{"n_layer": 11, "n_head": 10, "head_dim": 64, "activation": "swiglu", "norm_place": "pre", "norm_eps": 1e-06, "positions": "rope", "rope_fraction": 1.0, "init_std_up": 0.0149, "init_std_down": 0.00194, "lr_head": 0.0046, "grad_clip": 0.5, "decay_fraction": 0.649, "steps": 3648}
Each number is 500 + 25 x the weight over its row's rms, rounded and kept within 0 to 999. Layers, rows and columns count from 0. Numbers have three digits each. The size before them is the row's rms in percent of the matrix's.

# gate: layer 8 MLP gate, 1728x640, rms 0.163, rows 1151-1185, columns 384-511
# up: layer 8 MLP up, 1728x640, rms 0.175, rows 1151-1185, columns 384-511
# down: layer 8 MLP down (transposed), 1728x640, rms 1.49, rows 1151-1185, columns 384-511
gate1151 100:498461506513494527446472493524510494501491478508484518524519474451483513472495507493490489529505492504497544481533488532525494478492491476473486525509477504510524520488499519449474426509494594540474519457503549421476503523517544518498498530497473493471477498488512480494500488526474479479479483511470481457491486502526453508510467469517501491467487503499474493529496530480498454464470
up1151 103:518496534505495501448501489512523497506471486507473489462519494505489481491516492469489506536570505512515521505519516522502496477473470544491497490502483530521487498494479486491487493491518566529478492487501471519495527511536508513458547534503484487519507505448476504488490495520508491479483510494509503484501518463525550473509494470528517488465511466503488510469503483488538494502477
down1151 101:509476495531506456475486505514508534481499469555513483503495498527466502511523544514509464534471558514516493486495455491490467452498461489514503516436488492517449477533472426504459486462495482475496453477458533492479487537488544512521499539531514444537509512496500506482543535462488500496494500489519494517496533482467472473521509482454483480493564526495487511492473508478508481509493
gate1152 099:516469492516507532479512503515478522470525482474483512517443493526508473517492515471536481494504530464489436501516482515513508487486483483498489510494509506476509472555462524516498499481486513517514535478464528457517456518483521505477480485452487495515514461484482491461488512487512535521503522473509495473531490500512513467523503527537489543475464482472471486503458505459467474475522
up1152 100:498463481499478503517486499482517521494490531512502499542493469545507469531547520469517490482437479503499484463532481467484478521521543517475495499481484483502527501480514529472502506500481492501531502502513492494444501505506545484537497477492474506500523489496475483483509554512463503471519522506487542541473516514516480487487491510520506507494489493537516486546495504454472497528497
down1152 102:546448450534443520499491473446544482485529545508519521469481508530502523522477483481503505490520529514493513489498488534484468510496522491508517486515462527498510466518520487500531494516513525527490476515508433508495469485476495529462529498504504497485492469490469476498498497507502510502553493499517466542491505513461495488447529501530471515452497533508496489553513507519521498477568
gate1153 100:489468469508501494480480482524535478473493508445496495511517520485531492529498497489482494490548491520502492519475500473490503474469516509497469516484546544485479503513524467472536505525463452495531572525504517507496459421492517481496471504530555474499486516427494488511507511524522510515495518501532516519524532501548512458508477475518497505503503538510508481479487456498467504499491
up1153 097:436493499486509440500496512496526496485478505449491531545504473488519480529492489521459533506528508514537459537535540498537502467540472520505518493468488476454497503484459455484513449476482546491529496482513504490479462486513542509492519490511532476454482459515532506519513469496515495500508489556477491494481526492485508478498469485486454516511543516479480536520484494519434500521460
down1153 100:515480488512473542443496499516496482502495534472456529476493499491547514485500493488439515464492468537507462524478510473489523474504525465522512529506515479535486487467488465484467516515523493493481464499496479486480492472483519524499520496479515485540524503495493507481480527488525514539519495494565520478523537533515506503537519545523476488523497486530478486466544532553509502499546
gate1154 100:514497467491492466519482469551538456473538503512493500548546450489470503491523506475495519490504448479485485467531509517492485555507473458493520493503541504506511509509481476498508495486510487524477509498489490439481489511508491507498515492517464521487482461487486471490483493437514534470521510539526497501499465465513484519505521489532507528499569513491475476499525519502490479518499
up1154 100:506483525494505539468483456511479457477495520516516510463453507538487457491516492519478494505535523472468482495448543530470518537530515475521464536530501472507497520513497554527476515483547526502507485502475481506501470463513489495494496478494477490500509516515520541537476446470539520491480469463451507497511502500502439527490482520464493490540488521517492478461520515437470520515491
down1154 100:500514520483490478508472519531485493511508490530460479491474514506489515490491510446501490521523473498508499451466500512549467517533508490528502486510471473504476477523492538487471521469515499513514521518496486534518447458507533480479472483553483487502502491491554495479461501512514534514487509461491480524463518512528468550511485452530477481473474585481522505487553510455464489513489
gate1155 107:501503514504477459489488518499536500500479485520505468509517500493437532533493478508495517467490495467504482449487491566485500523511502506518524473533508517493483525519504485530439542503508482468506486502522546504470483516484497551504564491551499545529537521471500465476554534477499502468449492524460516510471548478520459533558545496533484512488485477516520518514484497500472502547449
up1155 106:485509484465514499509463485509485525542507512476564514467507537492490528509515509496504512455474490509499473443506499527478540496502516464532500512551515482450447481487472509529495507486514495481514483525511516478500536494488487504518515489508509499486507474500494479469512498499492497480510515496477440525529504519494494523476521519496474495527482475532541493515489524454479512486451
down1155 098:520460482457487513495475477493476511508528516432524485482475575543485496471503562482503535468494486541515464470525487513498455505513500512506447480496498500458493457540500512502519518461511523493487494522484554523550544540507504512498497474473479542485458512499508514503528548484490505505509501457507490522463499491511506544485512522470450477562479503525495508524503531533535470497508
gate1156 099:504486485493516519485514547493480469489529491505526526521509478558501460513489494504480527505511499485512459519509495528514513491449499476494527514500475529500501495484543496482492495517544509488495499558484537532501507488501466501540516527479518536461504512534489485450501449491501474490498551516484496500528524456491505441530516494504495506488453511487528497551515490454491520505508
up1156 096:483541552446498514506532477464492475505492500478445499506523465501571490479502460506443516492475532498493522537482485495454500546476494499504463543488493586488494494474481490516463515500510525533517507512457541523495456527482508481522512529506487498513436501532502495507488488460499541473499505539471482494495510520516502497519465478516449505476530496495458498491527475509516512490493
down1156 098:479428476528522506507513479521457489518491490475494491517482506481530508561520517453486511508473497484484457555501522501447494511507483520524455512485510491474524496478464541479513506503545470450493526493465502505476504542447503505508468508484509495511478511512484517491475547570481530494527481496508538482515526456481505485457529485484471479521502483500502512506486500487518504548483
gate1157 109:486507521516496481499539511492510524502469509477498478480486453483466522479488528455521516464463510491462512513467526487525544458471517488525521499535492472534486481531482446511490522514528463523530485538513472494502497507533517491473477458551517530514477480522511497511546542511507486510481529537511502500495515515520463489498511516501504511495528497486516515495509498531500495495473
up1157 104:520518480506528499521535533518456474530467463496506492477501491508483509492497536517508510464454486531481466491481503446520486489508555479460493514489489536507498461481510479534510495490512520502548491501523466519511503530541518466486543464505507511439525502495524507504508487520512483502492493529502527550506506496527496441516487516476483552445497474493503482490467511525481492504440
down1157 103:489476509518508534495502478510509510477506512533500497556530501491519506546523518480458467519491522484507490490485531501465529480435451506473567489511507480501484468525495486514508458423481502437514496513513519476522511538442508504501474450477497474465511534518473539515514531512522454445481483539485488493516513494480458464496501487510459509484465491512464491501511513475496508469453
gate1158 103:519516522545522447464539493502482503495512459498539442500484451537550505503505471471501434499519474486516517525533481511484443495500513509487511477498530487526530507527497513540520493509461544510501535451521467520469459471469535489491475517506521497500478506483516481479507471530487498527491477534471531558510500476503509477526472512491551478491528521466509492514483523516450477495553
up1158 097:488528473503474486523464523456508548529456506465495528504522509505466446506468513495474546493482509497496523495479469471489525524515511484464490472538486491476508498479492458464491492462516512531516499489490468430520508517469464547519484486538464478458532491484482503480469489484523466508511552464491505533499542527453484482523541457512507449457532505484543508489499444510501493476504
down1158 100:460517537493520505538497473491473494515475513517480522514530491510515501498491489465481505524505506483511517494472525472484510472492491482515491437502511485482522539497514499517514596500517472490511526497488448480523533465478501496448540477454472558509499479472508519506531503491504502538504505480531515460484517461493492482515526500506496496501545508458499513479498528509533457498482
gate1159 099:516489465482474497453447475498500506460518487486473525519516510505509503519471525502525508498496507512522495501465508508503515520489529494520547472508504490492523516459456488489505493564443504507531498503475523466491454537459494511507479558512507512499530473488504524521512520502480476530462484489467511540479494537527470479516522478489455528510465493490518488537509483522500497551530
up1159 101:504495527485510529474476504505474494512500510511451495499501512510505494486520571470517555513496487523481505517513513535472492499497502481514481544505501531537484505518453470508476500506493458450487469472495534526495472472511504494488472491467475466497478532464459457476516466517472515488471457435482549449477531520444520491462512509525506510530518481516470509504478503541491515465497
down1159 099:523517482515524503508514510506496540546506500482540491522507462491518490563475523445502500467496468494500487499492467477497488507461473497527505490481497461507501542466515491497504487462513507474517512472489501497505450493514506468484532485522458491519503500469495493503526505541530494492502483514455473473517486458469519552494486473506506470486492477521528514518502490484451559494531
gate1160 097:475519463549482490528506485487546493496484518508491481511526494480506494463568497458502493488490493466460498515454510500470502544515484547471476515479533543477514522432482548482519502513515473511499492498507496515548470494499522485533479507488499508571508480471507514520549544515471512513490518487522513499495547506537528491509510470482546476481574517505515492575519532513548446495499
up1160 101:482497498535489507516499509474477463524453474508481544525438490543531498522473487506520491497491535474528484469485495492541502510479501499546502489477533501512482492504521526471483491497514544478512501478529503521467526496513498544478514488539455509511477526490474479510496501432543497502458516496490484523503490490494522487477532533496507509501462497506499460413509473509514486508525
down1160 097:533551482493491565510528512505512473469493520488469501503520548504528461460531477485482506531503497464455485557505496509532449417488501491491464503508495465495524552518473462517507514533505524465507543492483481499519491491471500466476540522525474523533512506474518486528492487498474497504559477495472492516508511501481526521521533484537521514485496491510536498558497521547466499489431
gate1161 097:484519531516514473463476538459488470526503538497511515497513488489491528508482499436487493454525475516461525495432487520489478510498496467519476490498545526502495513507537517477476510501499492483506483519536460489522534499498543506518507500455522497539492520541493554497507475497504497526508528492536516484516477523464502548482533532503475487508476480508509431498514484525481490474472
up1161 100:530528499491504524536516457507466471506462535457504536441471494445533468462531537486453477508484500502503503490522504477512471495520475523479499479504489524491531490485492487547466502485517526497522537520458541519489515547515556494501502504524496502480495485472526467504485495512485530512491471494498500501480502528525514501505506474524532485504425470507527506474504524528537535503520
down1161 102:507525521490492527528468516521509510520459502549474515466508498484500498476500546478538507496523549500538497503497479521531515465451504482483500515494503505523522471475473537536518502528481524474477480493480518542524515476552499505432516472495515541473483464494517475521500519481500508506490546521494502490500524494489485497513513498517499533484481501484441491491508507471529499462461
gate1162 088:511486458480480503475474520557485506492479481511498517530518469489471480503496476491459527549541516555472463501480482468482504484521519517530557509503461451532537446516500538535503461480490495495507493525464506507529484490509567485557487493482497515493478501495489499481473537498534525484519532532504497499447480483474530472505527465486500511500506474465550517498510502500497508510502
up1162 094:534500552516500518491480493474501461509497526473512525497487547500522495484474515532498497460449484534443529511514499509480504492469468485510483471544522543506506509506480495472516557516476516496502518511516528498489525515464484522465515475510485487503533538493472491472513514489504490500521514483474471508547514513527503560503417539496501526523469508487507484552492506513426505471517
down1162 093:507466498511499490514483509481462510516502471537468481544498500466490513455517510511514522485500451493501485494488530506497510486501485502495440475509525501524514482479500485482512505512470468480504509454511481545503496500485462504474442506482494437545523488525482488483500506487490517453490506480468495516511484512565489493465532509513532506507498522516509538498482551486510505466480
gate1163 104:513494523522464514510508478508520506519456491518464482489509455489486494528505529462521540492464478500466511484522463503514495520477517503504495517474501526490516506536494497452515525495528503483560449485484438498481502468507470507511484482509458534520522503456490515509527537556488465468495522454511455528504499542475485493503489520532555521522503512501561498513514507483490507476466
up1163 099:455551520530463488491456489508482531481466479495485476520518485496515508454533524518551499512491469484507505504517507526491515480548529518502509548479520487483533527489517489514524474491498475533522481518464505490486549495465483466498502480508479524519543513498508498521513469452503457489514531486510541462489507470501494547518507457513506525516518505442497490500442474521484486496523
down1163 105:541518482489509458479532514493515482496510511478512507451516525517541520496492488522531532507478479517511526502500521509482511466496542567479528495489531486536515508505546503451507485467511528489507593527521528518483513508513512498493533502489500482477511494533503489511471512463497538507530507511527500492511494494503514496504553465444465528523471493470510563488504510527495491486453
gate1164 102:510547514494509486465536508460513514506495509466532506476519465528526534486453499496532499475478536535532527483508494534525497513528505509518468539509515474529486489499497500531485522533514515521506508502509502543513495484494478509527549485539497536535528471524524501499527531513526480484481456487492455477515471457498515490513514477462453485490539512485466472532504450480505449511463
up1164 100:499486473533486530480557508486502494487515483479518527503512466521491501492509532538543489485501513518494452543472527500512484479509512513579500532501502497522473489481483562509513497519499480468514524498491490520528558494518471453514478495497498503506471489468471497441486474470456502525477495506499503511489476454475508482512474520515506529480500529495507452477503520456514493527489
down1164 100:484482496514489551530505509494508545455435521510514496462520464486516520500466460486455465497536494509467481531516548445512507532480486513541499503507481492534495548440510484478506503545489486512520509524524475503533481529525535515489481482459466529529510527551535452507502487500487482495469537536480515511494464506536469471464465448514538474485447475500461497525491539496460483476526
gate1165 102:511479499520504504464546498476528558497536440430490530555464524520491502500493458471498518546516503477498468470483501544505535510544487498548477534484473509516539485553471480485497535498516497479504492512470519457485511473509507482476506528491500449487489489534487494512509459445481469501498539516521484481532505544498496506473461501496510504510493479529506530538526533520532488505479
up1165 102:471525500496516491467449479503458480535479482501507478514499504463504519493473525538504475500507539525522483479501547486541520489455470473509486504497453497492469470465487510524520487543436546503496486523513493539532506491486512496497476486520526504455489551497485498509494509500528538536489462537506512520514493471539462519483510494530521527480492523543466523521469518490526550511510
down1165 098:465503428495470467549504481532526503554487525471481485488509551505506518528462500541513477496481507536505514502478506506457551458463517475484527519485539540465501491497509525518472509463481478543513515498525516490479521478518459485500515484488502486526504493507506482519499510505519543519476460483504526457518533483479479476493468508462501511477496502478507434488512512534546509511533
gate1166 097:529467513454504487465530550490519508504438480522440447520512504474456497518515508482484490463531555474534525502481454503465492489551502472552468507511504468539527482553534513532533467521441509500484545518537469488498502510503505521462505477504496481503495503488485465537497505548482499487485515521480517507475483519507507474469548512533488531487483501499539502545453470518437472521505
up1166 095:509496502480487486492488468499488522514522524479507501465567515487519476520468495512527486501504477497499483520497490507505495532543493487533521500461532514483511479531538479549503518494456496544511479493503520482522521565547461458516487474446539484528476512477500527561523512496516499505493507494483482490479508524522483510496497470462518516527537509466499518533559518461513534485519
down1166 098:474474522505493512495536486514471481557519510504475511584500459518519502524509497481461482527540505558502521511497490497495500479533497506470491421478495494480513493509535475520503470480443503523481540522511484533502489480476531488498490459483517492458514518488495467504487504523504509505485508513469502489470482516499480501464487471514473483520539557491482504468520503499493474500480
gate1167 101:546551492496510490515511509498534483508534499521505519528462533523551518515508513515474512538465503480506513496519491490502516495488528548463481504521511449519500513500483502458449527499491503492505517520480497487486467484501514513493505501486496520449481504501461510534493526466510501482517507480456512504493493500471494483505502578498506498470456452483503511481450457468501480518475
up1167 104:522483540535516474500487478489546523486514477482516516491521472482504453513521544487515498487511477533517485499499449493503500498503512499511460535483483543484487504509480494468509525509519508499486498506493470487513507514508501477509491537512533498530552524517468471488502574499512515536539480494509524480500506494508468492477491458469499484533491483486457525472506503490463582515479
down1167 103:534512521480508503551522498450445510495506532489485508484508468462492523475471447547500494452521547512505490479527508494465548474495499485527520514544525559552500528478480518513510525539489502507526494527485468483544458497497536495488517479507508550525500523501501497522465477514505509512543499510502477532554507497531528489502536496488533490537514446523481438479535512459509517488510
gate1168 100:549485528479479477519475468473482516513491473482506504471516482463504471463483491457523509501495461505472558490465480522500485542499505501504499479476504494475512477519512551507535522494488508508508506533541548480498553487524505510500532487499484444516500519483495511513478478506502542470512523557541523497495465471506483522519500489511461472494543516501459490483465499496485471478495
up1168 100:506495469483466503498476497523518493482493493522495494552488484455473467504502483510498513562457496520506493488504478538521469522445516499490485460489481530487515484526494462475486523484484486503478483475473521489488480513513468497464559505520490515523482534494513474489504454475523436477497493520501492495493496528498502492508487536480485502467475509501504488468534532540517474508538
down1168 101:490482470474487475489457458483505473479479520505543508490520504483480498521469443521462556526510500509478530451538522501478489501463535504495489518475481487526487486478533451504511471477473508531481465468551497508519486497494468501523497513533524513534512485471496480512508473516492480506491449489512501552491530536505520499518448487471516534482489515505486433518466513496532476495517
gate1169 102:514524486504531510440530475495536510465490497477524484462526503485516475508504515499493482512432507540518504477481474469475495478462495505525504523498503510495484449520492482477484482508514523518529524513505527508454497474493479482506489543505502480457570501489559481467497520468483519516502520508493503462517476483478531494532501472528503459461488488466496502486501479509516511472521
up1169 098:438461505450555495529483462503459530519460517453459532451482522505483515439516508465499495452478524521501490513524476481514430506506507482505491500506519499488491429488477475509498496483472469472528491477486499514514492508491525520515502534479535515559502500508507488531538512536496470536509524501524496506510557561477511504531508485500504456538443448550485522500487496487474547492524
down1169 100:478496517478526513535504479491456507520473470532491524501505436498471520529496512486524549510510422479510478529470514529522527547566512521528500515506425479491497469525493531492484534483494461501504496552470481524470481487522496501469498513482542497523507534488533512535454512463486497495530521513514491499454509527494521474528491481524522498545472489482463532470458525483515472509465
gate1170 099:519444500499518516503460524533570485495487532524518464482511516495495514497504510476507513521489516468500521499518492497493480433488479480487489484540485517505530519439479470516520523500498473501555516524514460514556491527469538479523445534485521492515508474490505497467521523562498504471494478512519494496487514502477479510513479495496513498499487482475508488541471541526471464507497
up1170 098:516547543512495526483469530511531477499489462487512528495505482525468538495503492479457509532508504474473521442540482511471501470499507516529500502555525526499520544457491516496548495507476523506519480534488510535511520486495538462510478506526477486493505483498522493470509453506449509490480461504483493469509543483507488445516524478504541529496484458500554484486481487480497411514488
down1170 102:521462503509532474521460502477474497490522496503507513478487488501526457514500483516539511475518515530480485504535498504492467524462509502497464499510451493482507485473464475492494447498510495434511495487496510454489488456477521520502508505496498501512538504513544485492493530468471495535482494496488487501482502476509519499487483510553517540498505492508498516492478499528514492488503
gate1171 101:578498497494478503503470499537519538519481506497562519508519512500495482515471476525497503488529490504469507518529465512468487527478481537512542501503500496536512540499496542484513525481493521481504482491524499477514486506478529496536508547532526559516489567492522482479479493457499449450520516513520529538528465461494488472500494472529538497532489482478458507484525483517525493503495
up1171 099:523476501491504502486469466510515483499490509479503499515505524472515557494510521495481481500460506548506518529513485492486517508522503552479526474417479532497453501496533518475503506537522539468505501486541456498499536499512478493465498522529505514484461520539458507489509496492541515483540477484476509506478454520456486518510475427523525511501477516492490460544497480503474525492497
down1171 097:527504500521479529485496495528528488499551554487468500508510523522489511543501492481489476553509486461519512534481488543516505491516530523516516504465497493480555503469512453478529509527437496490507478497490526499476517505480502500490488452507463492478477555471478491535515490475528503519457530483503489516462506525511481506478513466460492514437508505525502484445527518519493493515424
gate1172 103:516474503508499465534488514521563475542453469436508488503559497522510513493501490510494477539529512540489529523531483457477507486582514495472506472492503506476505485489478478463504532495497481505448459534490518518498514507487477522520523499490490456464494517500486510485508496444517493525446509481520491524463518462499505542527515542519514482495526526483469484538461506515438479481495
up1172 098:495467498511465502490516549509484481541509524536543525463525503511504452495505477500497476486487501482488530520481478510473489481504504515504505520544563465464515497472484471493502471480505514473504497516514465541525528485520481523533474509475543559511497516524491495475527471499460512486478444466528500462548490487523502541465447502499503560506529499499490491448574457502501501499519
down1172 098:495504488512484519506468486479486489519505530488485486467497484482487513505540501460513520522473490497515526474532477481486521514506493495522502466493455478485511491498477508489521535498516502590526499523511514523496510490489471469535457526498497547511506507472480508516448521526458485496515469500491520505520536494508501477469551507481491521493491525497575497533495487536515531483482
gate1173 101:488501507504512500455502463459487495470543438500468531505503468548501532498532493492484485558475478491528522513508498461518536534462502448498503488477481469564520498538460528480447511484484495532514508495486504491482507511513484498464496519526539504477478471477477500527509501532503488516509477487526466478471530536516493464489511497516446507523502503446491511496520493485517499494500
up1173 100:504551497497481527510495506502534481520513517522515512492484474503503526501464505492540502477481502481468564463497487489587513513454469471511490490454524547483473483496498520491497521468514505512494470526460526536431438494505501514536533501499517463489542496512485493475445485490519466494506497536512483478500480495500534466491499513484472518470503493518483475529538500497515521503443
down1173 099:517526536478517518487508558476480496476472504508502503548487510495500491519532516505474526541520519497502496492482525497526511453514515494484513536496472514522487544529502491491492507498470558539515511514502514458497470455462513526477475461517494492479487500539503544520549500475478488505532499568509491508505531506532510490485521488521525485523486490470542495515489505501523517480480
gate1174 103:503503497501480510503509503494492508513486543546483506523506513437509492555482491489469498502533500476510522501494518517519489496455522502514513505426547447464516493494505490504501471500497497510438493468490498493500457527526507463464469486492494476493511515521487507481433503516501495468514491502481473524503488487522550531480474455466469540497524477559531483496486530483494512514543
up1174 104:509506472508509519453527488508468489520523509486498443547437488511527498510470561532502486495527506521499494468465501504519532520512485568458489489539450488507543515531489444526458511434517497518521478473514495495510536481475471489461565540499502491523525481474504513525529477437523552503460502487488508536476461505494499523503492493498502527516533512458519556455526511496498503501478
down1174 105:480506490500536496498526533484484505507492517494506530486533490455477525504498499524477496501475519525503485547462513537540450504472475531509514495508478524499474525469521471516512510543498497485525495456495519488508497519517512467501506484498569518530488531493470568491501503490491508536479534477546504508521534509500503498516522529494472494477444495478498508465534513512453500511489
gate1175 101:471518538490448491517494459538516522507499527499518500497484538456486557504465534472528529554481450494534506495481522525474560509509474496492458490509488557496534506503502530491543501555508531441530530494500490549482473482502521510498527490462521492470542488519500489477545528512438509493491483508482502516465501512536441499515501482487499486534494459491482508482449491513486561481470
up1175 100:492482502497506484494495524508510495462519490499500547491496465518506490482524518519511459447503528495484476494455499485466506506518511512480483514499506465470472483506455473517466503440499492519511524482538541452484519509511494510514464560529505508494470475475496490509486470526531518531511466492524531487517515534476562515539490506505512496481435496453511489502529494490436462494529
down1175 103:471549472507507509491523496486523481457494492509452495511532498479469476482474494474483489474489516513479503525486491500512481496515505506507454544519497507480518534522497513496509498483493502526538497486562530493454501482498452474510494512519488504508489520424495467502503514504483472495535497488527510524519467495505510469473520493518478494491488518514490483498563498484498457478512
gate1176 089:530493521455492489480492505490498510510507471515531513523506498516507489504511533462480513509517521539474505514468456500503547559568465456505484524478466535484492515494493516544500516484481493487546497541471507491506550505527514521473485520483531477455481491485509511535521509495488485505471490523481512511490506519481534446531491521489488532492531509506533509532526499523494486518531
up1176 092:467479489532530500489467512514533478525455508515553472477460458493483501510519522493469490519537523499479498489466471514430502495518493502482512496474527515514469507526528498519522484534471439483518490494498477497472533512528497499460510480487483539477498465507454500527543452549499476531468491510496478487463518535521544514496478500518492485469507448525520478511521498501459476534516
down1176 098:527486539506525525474495473520523522485524497522519490513533534476464541518474454522502496522551487483495528494483512472516560488521457486525523472509499491554459466538500543494504532513482490481492531491511498505503505498512500464490522495511483473523464490499486503485477544554535528486475519493540538502470472546547481473497505493498472536485499472551508491457532536501480475509512
gate1177 102:471522504495491510489518527490538509517468504498483507488502501494516500473454492516498465531486514450536476475467502538470522518454475532496474514453522476512483512491525542507498531498491476503468546488549501476459479505530473472511482489507521481517534504494506492452510477472519484467501524491495494453489493488484507500514498496493483511503464470507500512533479510479513494515502
up1177 102:507495521544480482517512507500512488492484466548500546523546487437479478529463479496511455529456516488516545457490482475530518497502510497562494458487455496496499462531537531523469460462536493555484521513511542493517492483509469493499466524484514469483494510502450472502559530492465525470538481483511493527457483470489480537510471478499516491518503484501504468448508506524555523470517
down1177 103:468475449460495485539518468491518530519544488519523504476481476526478546508474509504467497483524513462490486554466527538514547518531444517511541515450521478536448485534477488511516481501493507489518505509454525502486464566498539491518453510484490457474477489477481523512529500509461500578486565493541481464520553474471527500493519467469519481509464481505523523527515471524504500528459
gate1178 095:505514494507525506482494523475528509462473524488526532510486459494518518533507551481502501516497478495463525493502478547478496491497501496515493508497472501490495514527536492540467500506466457546499502502465514505532460515504530482464482511493493496505530511467495509512469541493485489487524495481520518495509491499534538525503459526539524486486456501485498528493519482572483480545519
up1178 093:497491520504495470456505541483504441497493480500497490554516486479492518478495454522469509482491516497524527530515501523507498493482486486531524515495458476501507472495536503445467473507514476489564545484486526501497549460473525523504482489463519498496463511533468529525492505506536516490467513471520520532540490524482538501522472525532481510525489470477464482512453499455534496501493
down1178 098:495498544492513494521559540505491487477475521488515510502498486478518523523510513533461467462480505500509487495506476493520461534520518526522511484474496476534530499530520520541522502475531485522508515525469516482500534524504508492489512488509466502492512507485471485529496541497486517538501541532510489506454490520470505481522439496460487471518516523554525492529475534490531524508526
gate1179 100:508544531494484528507508469477501465501475532482500525526526486515527529512527508527465483454462555475461538508527461493530524491471525509478512520490468473491547510526523511487576490507563519497487498537511534505489473491510518488528475526479463480523490497513500531488498534496442494468550486476523477472490532508558476494502506522522495527505533485446509479491470496462490509541480
up1179 100:513497473476492482495502501511509499481517538488468541487479520529453470496488459475491461495477501474506555505487516510491510501495506471486486509487482464463540515470503481509486532478510493450486504498525521521491543544515512517450542477511511477467523479510458507543487507521515462498467479495510481498521489494479493505494519463520527475556495514468529513524507516481467472492493
down1179 099:429494495481523510494529498479488468497498483452518516495477532505513529459504514484520487513531512502470518469514517521535538509460469486489465478488537512531482495479474551501495509495508542505486497465514540530487529485477497495466498470525511551484488496443490489521500486548530495543477513482495478487504468533542535498505517512490453483498554523463519500516528493490475520523482
gate1180 103:529547527453486489517508509539529519511495517522474513468463506446536475551527491501441461490498490501496456501490458474484470500477490462526497503532455503467496470471491525510497498540464514509488506543484466491530483482492506488455494503459532473474519534495513533481529510512490509462511501501482505511516474524521478504526466498556597517447533533505472511515492490478499496516512
up1180 099:495503469504512557471513514505501494480496542488476528522456478530530478469505506497512462516511528470490479508488501502506495507488500525522514504525496491488480500539526515476531495464467519489543518479536513478496527471497452493439477504481506455467517511473542487501506508510495513510524464522514492516449507530492579466461513508493552569497467548456452577495521522528497491486533
down1180 102:487541464517525545499476478493530534525507506493476499508513497513446505535529497530475518496462560512512528507508502528520469524513493513517510472527512489501500457491493485460488466564513499500482497470529512467522484457498557413491494488471483461508523508475519509502512465499517501479477555512520472492525475510474494494483480494456489438497504504458534465499522478485514492546485
gate1181 097:515480490501546496516493541491556468487529561554510554501543512509499481519471486480532485497452509491530502509488519496449501488461524513523480471513538486481495499494522459487502523510520518473511509477525506488502507500470522521454546503441535475494516526518491542485490512479517483555490540499515501475503498496517480514532484522468518528476538485511547512526487511477504441522478
up1181 100:522461522545512528522530491528508513487484490477511516472531508451547524471516473535494453471504485452501443496528506506482490470497499496518505505483579503482501493467500502527485516566472527516478519493513521491504493483470535526519533517484516523513501527541516467502491488544508500524471516476513498472511503493532492494497493526517489517498501472525476515479499471493470482476547
down1181 100:509475535526494483447530512478490473480487487511510491495514460453527464499482515498489522553467520503512517532471502453438486513501520517496512468491516503484442475479507507492504475510524512489464474519486510502482487490542545522556500527501549513459535519478491516462499490538481476484471476529479505497501471519483527531477500489525512516449541466456514520541504490481547496506501
gate1182 096:531489527535536502499486528500502485500511509529511565454505517536517490468524530539475491474496573486489529524480542484549545498518503497491508443476497523506517486493547525501481516517506502469498511500481493500485475510519475551515508476497539473526489525458534482490485508508505500498510522488458502456476484494537508571487533461481487513495469484533461545526483493447500514505488
up1182 102:479517490545472523502525484536503488501515541507518483463493521527478525508510506513503512510440519513453466513508496439513521476475483506472487500515472532477551539490478529530496517492489520507462520474479514538462506480495518503515480460476518484510486513517491514493509496496479482484479520498491505494468504488485472550537501475559477496465512494558473516520488459482543549559492
down1182 090:508475499532501502487489467519490520558537405517548476458478513468474510524477504496479516514540480500487494502504494530490520517522531476460493457487513488499516518505485512500499518495465474487501452518510494508501545503506485519524457513519499492484512533495488534544542509532490490472512462546456498494513454493476517508491474501495502506492476511550473524491490520468490533498509
gate1183 101:487523473522450486466506502485524500515474481509479501490497504505480497484517506505535504489500494490507495494498502459488533506481569473529495511510507473505497502494493492470519513483517507503425489485525469546468466477561454536501494486497525472524455517524468493460500474521511488534465519528434538524510491488495523451534526495463457510477456510449454522501518493503471450516524
up1183 100:502472488545546480514505507478494489527535556501480527470465495505470516465508501445522419491499469508499532503506534470542444525538481493524524474506507514444516480456504508509501488501520515459527566491531532506474481522503521540469516519505521509495502484504461518436499472475467505469524516497473457475473468477507510471442523482548529517485523475491509493466476479533507500500471
down1183 094:536456460492460540511507495545429498503516514501509492541483486500508508533510549502542456504479499517495529524519514494508472527520481507450499530518502559494516483487499520478509502513483487478474488502522470532464499542496512499485475486510517529505471467494573477448543543503514486473530520487507520514496440498505498447487475491488522524477543451480535529425500488508484546470491
gate1184 097:526466484534476469484443501490514464436490529481474483513503502500434506554497479512477478512508506538533503496522510494517463481509478476460520522517474487479545520507497505557487494511527454454478498484464456480479450504451514492515493498498461541471447535569540534502506494476526494468484486553518540478487521460489536499504482435486486513493520487507488499461524521506483463464496
up1184 095:507518449534472507474496483494505486477526477532498486536506528510471516527533488527487471535500528507517499488503485471500483486503493523491531454498482472502529520566544483534486490494508460506483511511432492473483518498522466517495513511480483521510481547509486488532500516526584461486516495480517468494497472469503523585487510511546547505433478497505506460543545519479446478511512
down1184 093:511506497479486487512519508511515516502503514432497494432538513522499516520487519510534501504500500523554512500513496494514526502497468482522459532489481534502526494488500506475520525530469483499514514468460479553469498504522474456487482508468532501520483498532507502493482535459496485474533496482519513473510511507507534500525478473503466476481569461480484464509498487507485471503524
gate1185 102:516494527471479527523510523480481518479480497500504500527571537525546527429486484518495539503494475535513469510483514526485514545499510533493496518539492523494524520534508501466497508485458546501491503537501459492462456438473510500499493502515487509487509528526520512519525517522498514474482438489489515482517472472475490508532482497503470510481502459510467436499518515491516521515488
up1185 107:518522505497469523517438521495494499477511525483510482471516499534548509481481501539476522530462522533487499526507519506467477469489498536487503485545447508484504516564506540481499499513452574521523508499499475451467505471456512530483502507480545540467540515479511502527538523472560522458511458520478537479479495519464493515510494473513492511448498493516470472502497524529488480510476
down1185 091:511506494464478480478519537533472470486470498521507520472494467492522496466491471501493507478489443537522497507497526491485503500487498533472517478533481531463517485500509519515489499500516504526470463520511456544492469510516510462472494505468506511552479544505539532524539527494528534484522479489517506486531508501475475527554533505527495479516541485506474467532478495510558527484509